Each number is 50 + 12 x the weight over the matrix's rms, rounded and kept within 0 to 99. Layers, rows and columns count from 0.

# q: layer 10 attention query, 256x256, rms 0.0518, rows 0-12, columns 128-255
# k: layer 10 attention key, 256x256, rms 0.051, rows 0-11, columns 128-255
q0:81 50 50 54 44 44 47 57 42 64 47 46 44 57 48 46 52 37 58 46 60 58 30 59 63 35 61 46 27 43 48 59 59 50 57 51 48 63 50 48 44 70 57 55 68 57 34 43 46 54 52 29 47 42 63 38 28 50 58 46 58 40 59 39 44 49 45 70 42 42 47 62 59 60 35 39 36 51 45 46 63 39 38 50 72 57 45 47 60 53 46 53 40 54 60 61 44 46 56 53 62 26 51 69 50 52 54 67 54 72 44 53 50 43 55 47 58 68 42 41 28 40 46 45 36 59 56 52
k0:46 47 58 43 51 38 65 29 62 33 58 59 65 48 68 58 57 67 50 49 47 59 51 35 52 54 47 50 54 55 48 46 46 45 40 54 48 40 40 41 53 43 36 28 51 38 43 51 58 53 44 56 53 77 51 42 63 60 54 57 19 64 49 66 49 57 48 55 45 39 41 52 60 36 46 54 61 56 38 63 62 49 71 54 35 40 60 55 52 54 64 49 50 55 43 30 60 49 45 63 42 44 57 39 45 69 50 34 39 47 42 62 48 44 36 49 35 45 61 41 54 51 67 69 64 52 53 46
q1:36 51 41 59 56 61 38 53 33 51 48 53 73 45 56 56 43 39 31 37 59 48 64 51 34 59 47 44 47 53 40 59 55 53 61 54 42 49 35 46 46 55 42 51 39 46 64 51 45 38 52 62 56 51 43 58 58 60 33 37 40 54 48 59 38 31 51 26 61 46 49 43 42 57 64 57 51 42 68 64 20 55 47 69 44 49 48 46 57 48 48 44 60 53 70 53 58 50 47 55 50 79 65 48 62 52 62 39 69 41 32 51 42 51 46 44 49 52 37 51 64 48 69 49 46 36 54 45
k1:60 52 66 66 56 48 50 50 40 46 45 42 44 57 52 60 66 63 45 67 43 68 47 47 55 46 34 40 41 54 44 36 51 55 45 32 49 42 39 43 43 40 70 41 54 41 34 53 61 47 68 50 65 40 48 32 36 55 47 48 40 46 53 50 54 73 45 47 55 54 64 52 29 56 65 44 42 61 32 61 50 50 46 36 64 17 65 47 44 56 67 40 35 45 53 47 46 60 36 46 38 57 58 49 59 65 60 55 53 54 52 50 53 59 59 46 48 82 40 67 56 52 31 58 53 56 61 52
q2:33 53 42 59 48 61 48 56 61 64 50 46 73 46 56 39 44 62 44 60 67 35 53 49 43 49 41 35 67 41 41 48 41 42 51 61 35 61 60 51 54 52 51 64 64 36 51 48 42 27 38 58 46 46 61 61 46 45 33 51 37 29 54 40 50 56 53 40 48 64 55 40 60 71 41 50 42 62 68 39 43 57 42 52 42 57 44 49 49 43 47 60 61 63 54 58 47 58 45 54 51 44 67 57 46 46 52 51 39 45 56 54 51 49 57 62 50 49 61 42 60 47 46 59 56 36 61 41
k2:35 47 45 33 62 36 38 35 40 46 48 52 34 58 45 59 48 45 37 58 40 58 29 69 40 45 33 50 38 58 59 57 48 60 51 48 48 38 49 65 35 35 49 50 45 74 49 49 54 51 57 48 32 46 44 45 46 55 36 61 35 71 66 48 32 46 44 44 51 68 52 41 43 50 57 42 41 53 43 47 40 66 30 51 51 52 37 38 45 58 64 46 34 43 48 64 54 28 63 36 58 45 41 40 30 68 44 61 54 53 47 38 44 51 46 47 64 52 39 53 69 69 27 38 57 48 57 56
q3:58 76 56 37 46 42 61 67 56 58 44 46 45 44 49 52 62 57 53 58 53 55 51 43 54 46 50 47 42 43 37 39 40 59 45 42 41 58 60 62 46 74 60 37 50 65 52 46 42 56 50 42 48 45 46 37 40 49 63 41 31 60 49 49 60 67 46 57 53 54 53 27 51 54 36 42 52 57 35 52 64 50 52 47 67 65 46 39 55 37 54 59 45 55 31 51 62 60 43 33 44 49 49 48 35 53 40 63 44 56 50 35 58 51 46 56 59 44 50 60 60 53 50 52 45 36 50 61
k3:50 31 33 43 43 48 44 54 51 41 49 41 57 53 62 37 46 46 60 42 31 54 45 44 40 50 43 42 62 56 51 69 43 43 43 37 51 59 47 45 54 24 47 53 59 46 43 44 55 44 53 56 48 49 50 47 53 39 45 71 38 58 69 51 48 44 57 49 44 42 48 66 56 52 56 69 46 63 62 45 48 43 51 58 55 51 58 47 59 55 49 54 43 39 50 65 49 51 51 50 45 44 58 46 48 52 45 39 57 47 59 48 37 59 43 54 47 40 48 50 49 49 44 49 34 69 55 53
q4:26 40 45 61 45 50 34 46 42 60 45 53 58 43 55 50 45 36 34 57 47 39 52 42 46 53 38 52 57 50 40 54 54 42 58 50 56 45 28 56 56 23 35 56 54 39 59 49 60 39 56 54 53 63 48 48 57 55 29 46 37 35 59 56 58 30 57 30 53 55 47 50 54 60 52 45 44 51 56 46 38 53 58 54 36 48 41 48 47 56 70 54 54 49 49 54 26 33 43 56 30 71 49 53 67 56 41 63 49 56 48 54 44 57 51 49 54 31 53 39 69 34 65 40 44 39 75 50
k4:44 64 42 42 59 52 56 28 48 52 58 46 40 60 61 41 41 47 43 49 56 75 35 77 48 56 50 68 49 46 70 57 39 61 34 53 56 61 54 58 53 49 49 64 40 49 43 50 52 64 51 45 47 37 33 61 49 56 57 40 61 43 48 54 38 60 47 35 44 62 52 33 50 53 49 43 49 63 52 41 41 71 33 56 50 42 43 40 64 47 65 52 54 40 55 59 53 27 54 44 71 51 41 50 51 38 49 61 51 59 49 45 45 51 60 55 65 61 38 55 61 63 43 36 72 50 35 42
q5:47 55 52 55 49 52 62 58 66 39 44 41 49 43 51 46 50 62 56 63 50 33 44 50 54 39 48 55 40 35 43 44 41 55 52 37 41 43 63 57 34 42 56 68 44 53 53 38 41 46 42 52 56 44 61 38 58 50 58 53 50 67 35 65 61 62 60 71 41 56 55 40 41 61 26 60 30 52 38 45 68 49 60 60 58 36 49 66 48 43 56 47 41 44 44 58 51 59 51 45 56 43 37 43 39 34 40 55 48 48 65 56 49 49 50 64 51 44 57 65 42 45 57 52 71 33 50 43
k5:38 37 57 33 62 28 49 48 49 49 56 58 57 55 40 52 55 40 44 36 43 60 34 31 40 58 50 55 56 64 43 73 47 40 53 61 67 57 68 51 52 50 56 46 57 56 49 65 43 47 37 49 34 66 50 59 54 45 52 63 33 49 75 59 35 44 52 53 48 41 52 42 56 46 62 46 67 60 51 49 38 53 42 54 49 73 56 43 49 65 55 43 53 66 39 40 58 46 60 52 62 54 53 47 67 59 40 40 59 53 37 49 37 42 43 63 53 39 41 31 52 50 47 46 47 67 54 45
q6:72 62 52 50 64 59 61 79 57 48 57 48 32 50 44 46 55 55 62 50 55 43 39 57 59 43 32 47 39 54 53 49 41 54 43 38 47 61 72 56 58 75 67 43 41 66 48 48 48 69 42 40 49 45 42 35 51 43 75 42 46 42 39 29 57 78 51 77 41 42 51 44 39 45 46 59 53 57 41 52 67 50 43 51 71 42 51 60 59 48 38 47 54 40 51 57 75 77 52 43 69 38 52 48 46 52 47 55 49 65 42 41 50 57 49 61 49 46 43 59 33 45 41 64 59 65 33 42
k6:41 38 47 52 47 33 57 49 56 41 40 47 60 46 52 66 43 62 52 55 50 40 48 32 46 63 64 31 55 42 48 54 50 66 63 52 55 38 42 45 40 45 47 37 52 33 56 45 42 36 58 58 53 45 72 58 53 49 58 54 59 51 43 49 54 41 54 51 36 40 36 72 45 37 40 44 52 33 43 62 62 42 65 38 49 45 47 69 46 47 43 52 38 49 55 53 50 52 50 61 24 50 40 45 44 55 35 51 56 42 47 55 69 52 38 43 31 58 57 60 34 51 52 55 46 53 53 67
q7:63 42 48 52 48 47 53 45 45 64 66 60 55 62 37 40 43 50 45 51 51 61 49 55 54 52 51 60 45 61 62 63 44 41 65 48 63 53 49 40 43 47 46 47 60 52 53 48 53 57 69 42 57 41 54 57 39 57 46 64 55 53 58 33 40 63 39 55 59 50 48 57 40 54 52 58 64 51 60 59 53 62 55 54 47 50 43 34 40 60 48 49 51 50 53 45 59 34 50 46 60 53 63 55 45 55 49 44 54 51 48 49 63 49 49 43 51 52 44 47 37 39 33 46 52 60 26 49
k7:30 53 56 63 47 66 45 47 43 46 51 50 41 44 58 52 56 49 45 43 60 52 50 56 54 48 63 57 58 45 39 36 73 38 38 45 47 51 43 57 57 44 51 46 53 52 49 46 43 40 37 46 65 47 44 51 58 54 62 38 54 43 27 63 69 47 45 41 42 43 59 49 54 43 48 54 49 57 38 59 58 25 62 56 57 38 56 80 49 47 51 43 49 45 51 49 49 55 39 60 39 32 44 51 70 44 65 53 47 53 69 55 67 70 59 38 46 55 46 64 38 32 65 51 54 53 46 52
q8:42 50 52 52 48 50 57 41 46 51 48 53 59 35 61 40 62 66 48 49 50 44 49 37 59 57 40 38 46 49 34 61 50 46 47 51 62 41 42 49 48 31 28 59 62 43 41 59 47 51 54 45 38 46 50 53 51 58 33 50 51 46 47 71 58 45 57 26 60 69 50 43 60 56 51 40 52 48 60 50 47 47 55 45 40 47 43 49 42 56 69 70 55 43 59 49 40 42 48 47 42 55 51 31 53 41 45 57 35 50 51 58 52 49 54 47 52 38 57 39 56 38 47 57 58 42 57 49
k8:44 59 28 36 65 57 45 27 44 47 50 43 34 66 60 43 54 41 54 48 50 57 50 61 35 50 38 62 43 46 61 59 35 55 43 51 46 48 54 51 51 55 43 57 42 54 57 41 70 54 43 52 36 49 48 69 50 46 52 39 38 61 73 45 52 57 51 43 58 57 55 45 32 40 54 34 53 48 59 50 48 57 57 58 57 61 44 49 57 47 62 53 51 62 49 57 68 39 64 27 61 42 51 44 58 51 42 59 53 43 41 44 42 47 50 71 48 43 47 52 57 45 53 38 55 72 58 49
q9:68 60 55 46 48 61 58 69 44 46 44 40 37 54 53 61 46 60 66 59 61 32 42 46 35 47 41 56 35 48 55 30 50 56 37 45 39 64 71 52 47 77 41 49 60 68 56 50 40 43 38 37 43 47 59 56 35 40 69 44 45 35 38 65 59 74 57 62 23 51 50 37 47 43 18 29 55 55 42 48 59 55 46 36 63 41 39 50 70 41 63 55 41 36 46 50 59 53 54 41 61 41 51 42 48 48 37 60 36 45 58 44 56 38 47 62 58 51 57 67 50 52 47 66 56 54 62 45
k9:42 45 37 56 45 46 52 59 58 38 59 51 68 55 67 48 40 56 43 54 44 39 53 38 45 55 70 41 43 39 34 53 41 39 62 56 69 52 64 51 67 44 45 41 49 42 44 44 52 49 44 48 42 43 54 50 52 46 46 35 44 27 50 63 59 72 43 67 51 47 45 60 54 35 44 46 65 50 43 58 58 36 55 47 59 50 48 43 59 52 55 51 44 45 51 44 49 53 49 40 31 57 51 53 70 65 46 44 48 58 60 63 52 37 39 44 38 37 54 39 46 54 53 56 54 56 30 49
q10:66 58 58 47 51 54 54 53 50 64 32 58 35 49 61 57 48 77 67 55 52 25 36 52 36 51 42 57 52 42 37 55 38 62 59 38 42 56 85 41 54 53 45 47 45 41 55 44 51 48 39 54 42 49 66 54 55 30 61 38 32 45 44 47 54 63 45 54 41 36 46 41 37 47 35 41 50 51 47 42 31 52 55 63 65 45 43 44 55 45 67 64 42 48 49 44 60 66 52 51 48 51 53 57 44 45 62 56 44 49 66 38 59 46 52 66 61 61 50 60 41 49 39 73 43 65 58 48
k10:33 58 36 50 47 46 52 55 56 40 48 42 42 40 39 51 44 32 39 47 64 37 48 46 46 61 73 35 54 45 53 67 35 61 46 49 55 43 46 59 49 38 59 49 51 42 41 41 44 49 45 50 55 55 53 52 51 46 66 44 51 47 37 59 48 47 50 65 50 34 46 46 62 47 36 49 57 59 49 53 56 45 67 48 60 47 64 52 59 57 45 61 37 57 44 57 45 64 59 51 76 48 55 23 61 36 40 43 46 53 59 59 44 57 33 47 40 54 48 40 52 42 51 49 52 35 52 55
q11:60 60 44 36 63 45 54 43 49 55 50 55 31 39 50 59 52 60 57 42 54 71 49 53 43 53 67 39 43 61 62 34 55 66 29 49 27 55 70 46 60 76 57 25 34 37 59 31 47 64 51 52 54 48 41 38 47 46 55 38 45 61 57 49 53 45 58 49 45 40 33 53 37 33 53 59 53 50 31 42 47 41 50 60 63 54 54 51 66 58 52 38 58 54 36 40 72 57 57 36 60 56 63 53 39 67 37 31 55 64 50 37 63 49 51 54 48 43 57 48 49 60 44 46 50 75 53 57
k11:60 47 76 57 45 48 64 54 48 58 45 60 43 61 48 67 55 55 52 45 69 53 61 37 43 52 47 37 56 45 54 53 46 54 60 50 56 38 42 63 36 59 46 44 37 54 47 39 28 49 59 53 50 61 66 55 65 55 49 54 40 57 41 49 55 38 47 46 37 52 56 73 66 68 37 44 41 28 56 53 65 44 62 51 35 44 61 52 33 49 31 49 61 53 54 51 29 38 48 54 52 27 30 60 52 41 48 51 48 50 46 49 45 42 55 48 46 49 46 47 48 38 56 70 31 46 27 54
q12:68 61 60 47 55 60 59 48 42 69 29 52 18 55 58 50 53 69 67 57 67 38 38 54 35 45 43 61 42 36 59 43 50 47 47 56 38 59 65 50 48 61 47 54 57 55 49 29 41 39 49 36 45 41 46 48 52 43 62 48 41 35 58 54 57 63 38 56 34 57 41 32 41 41 37 39 56 34 45 52 50 64 43 49 50 61 42 60 65 39 56 44 47 43 28 55 58 42 43 26 51 43 49 39 60 68 39 52 34 56 43 44 72 39 43 53 52 48 68 55 51 40 41 50 32 51 64 50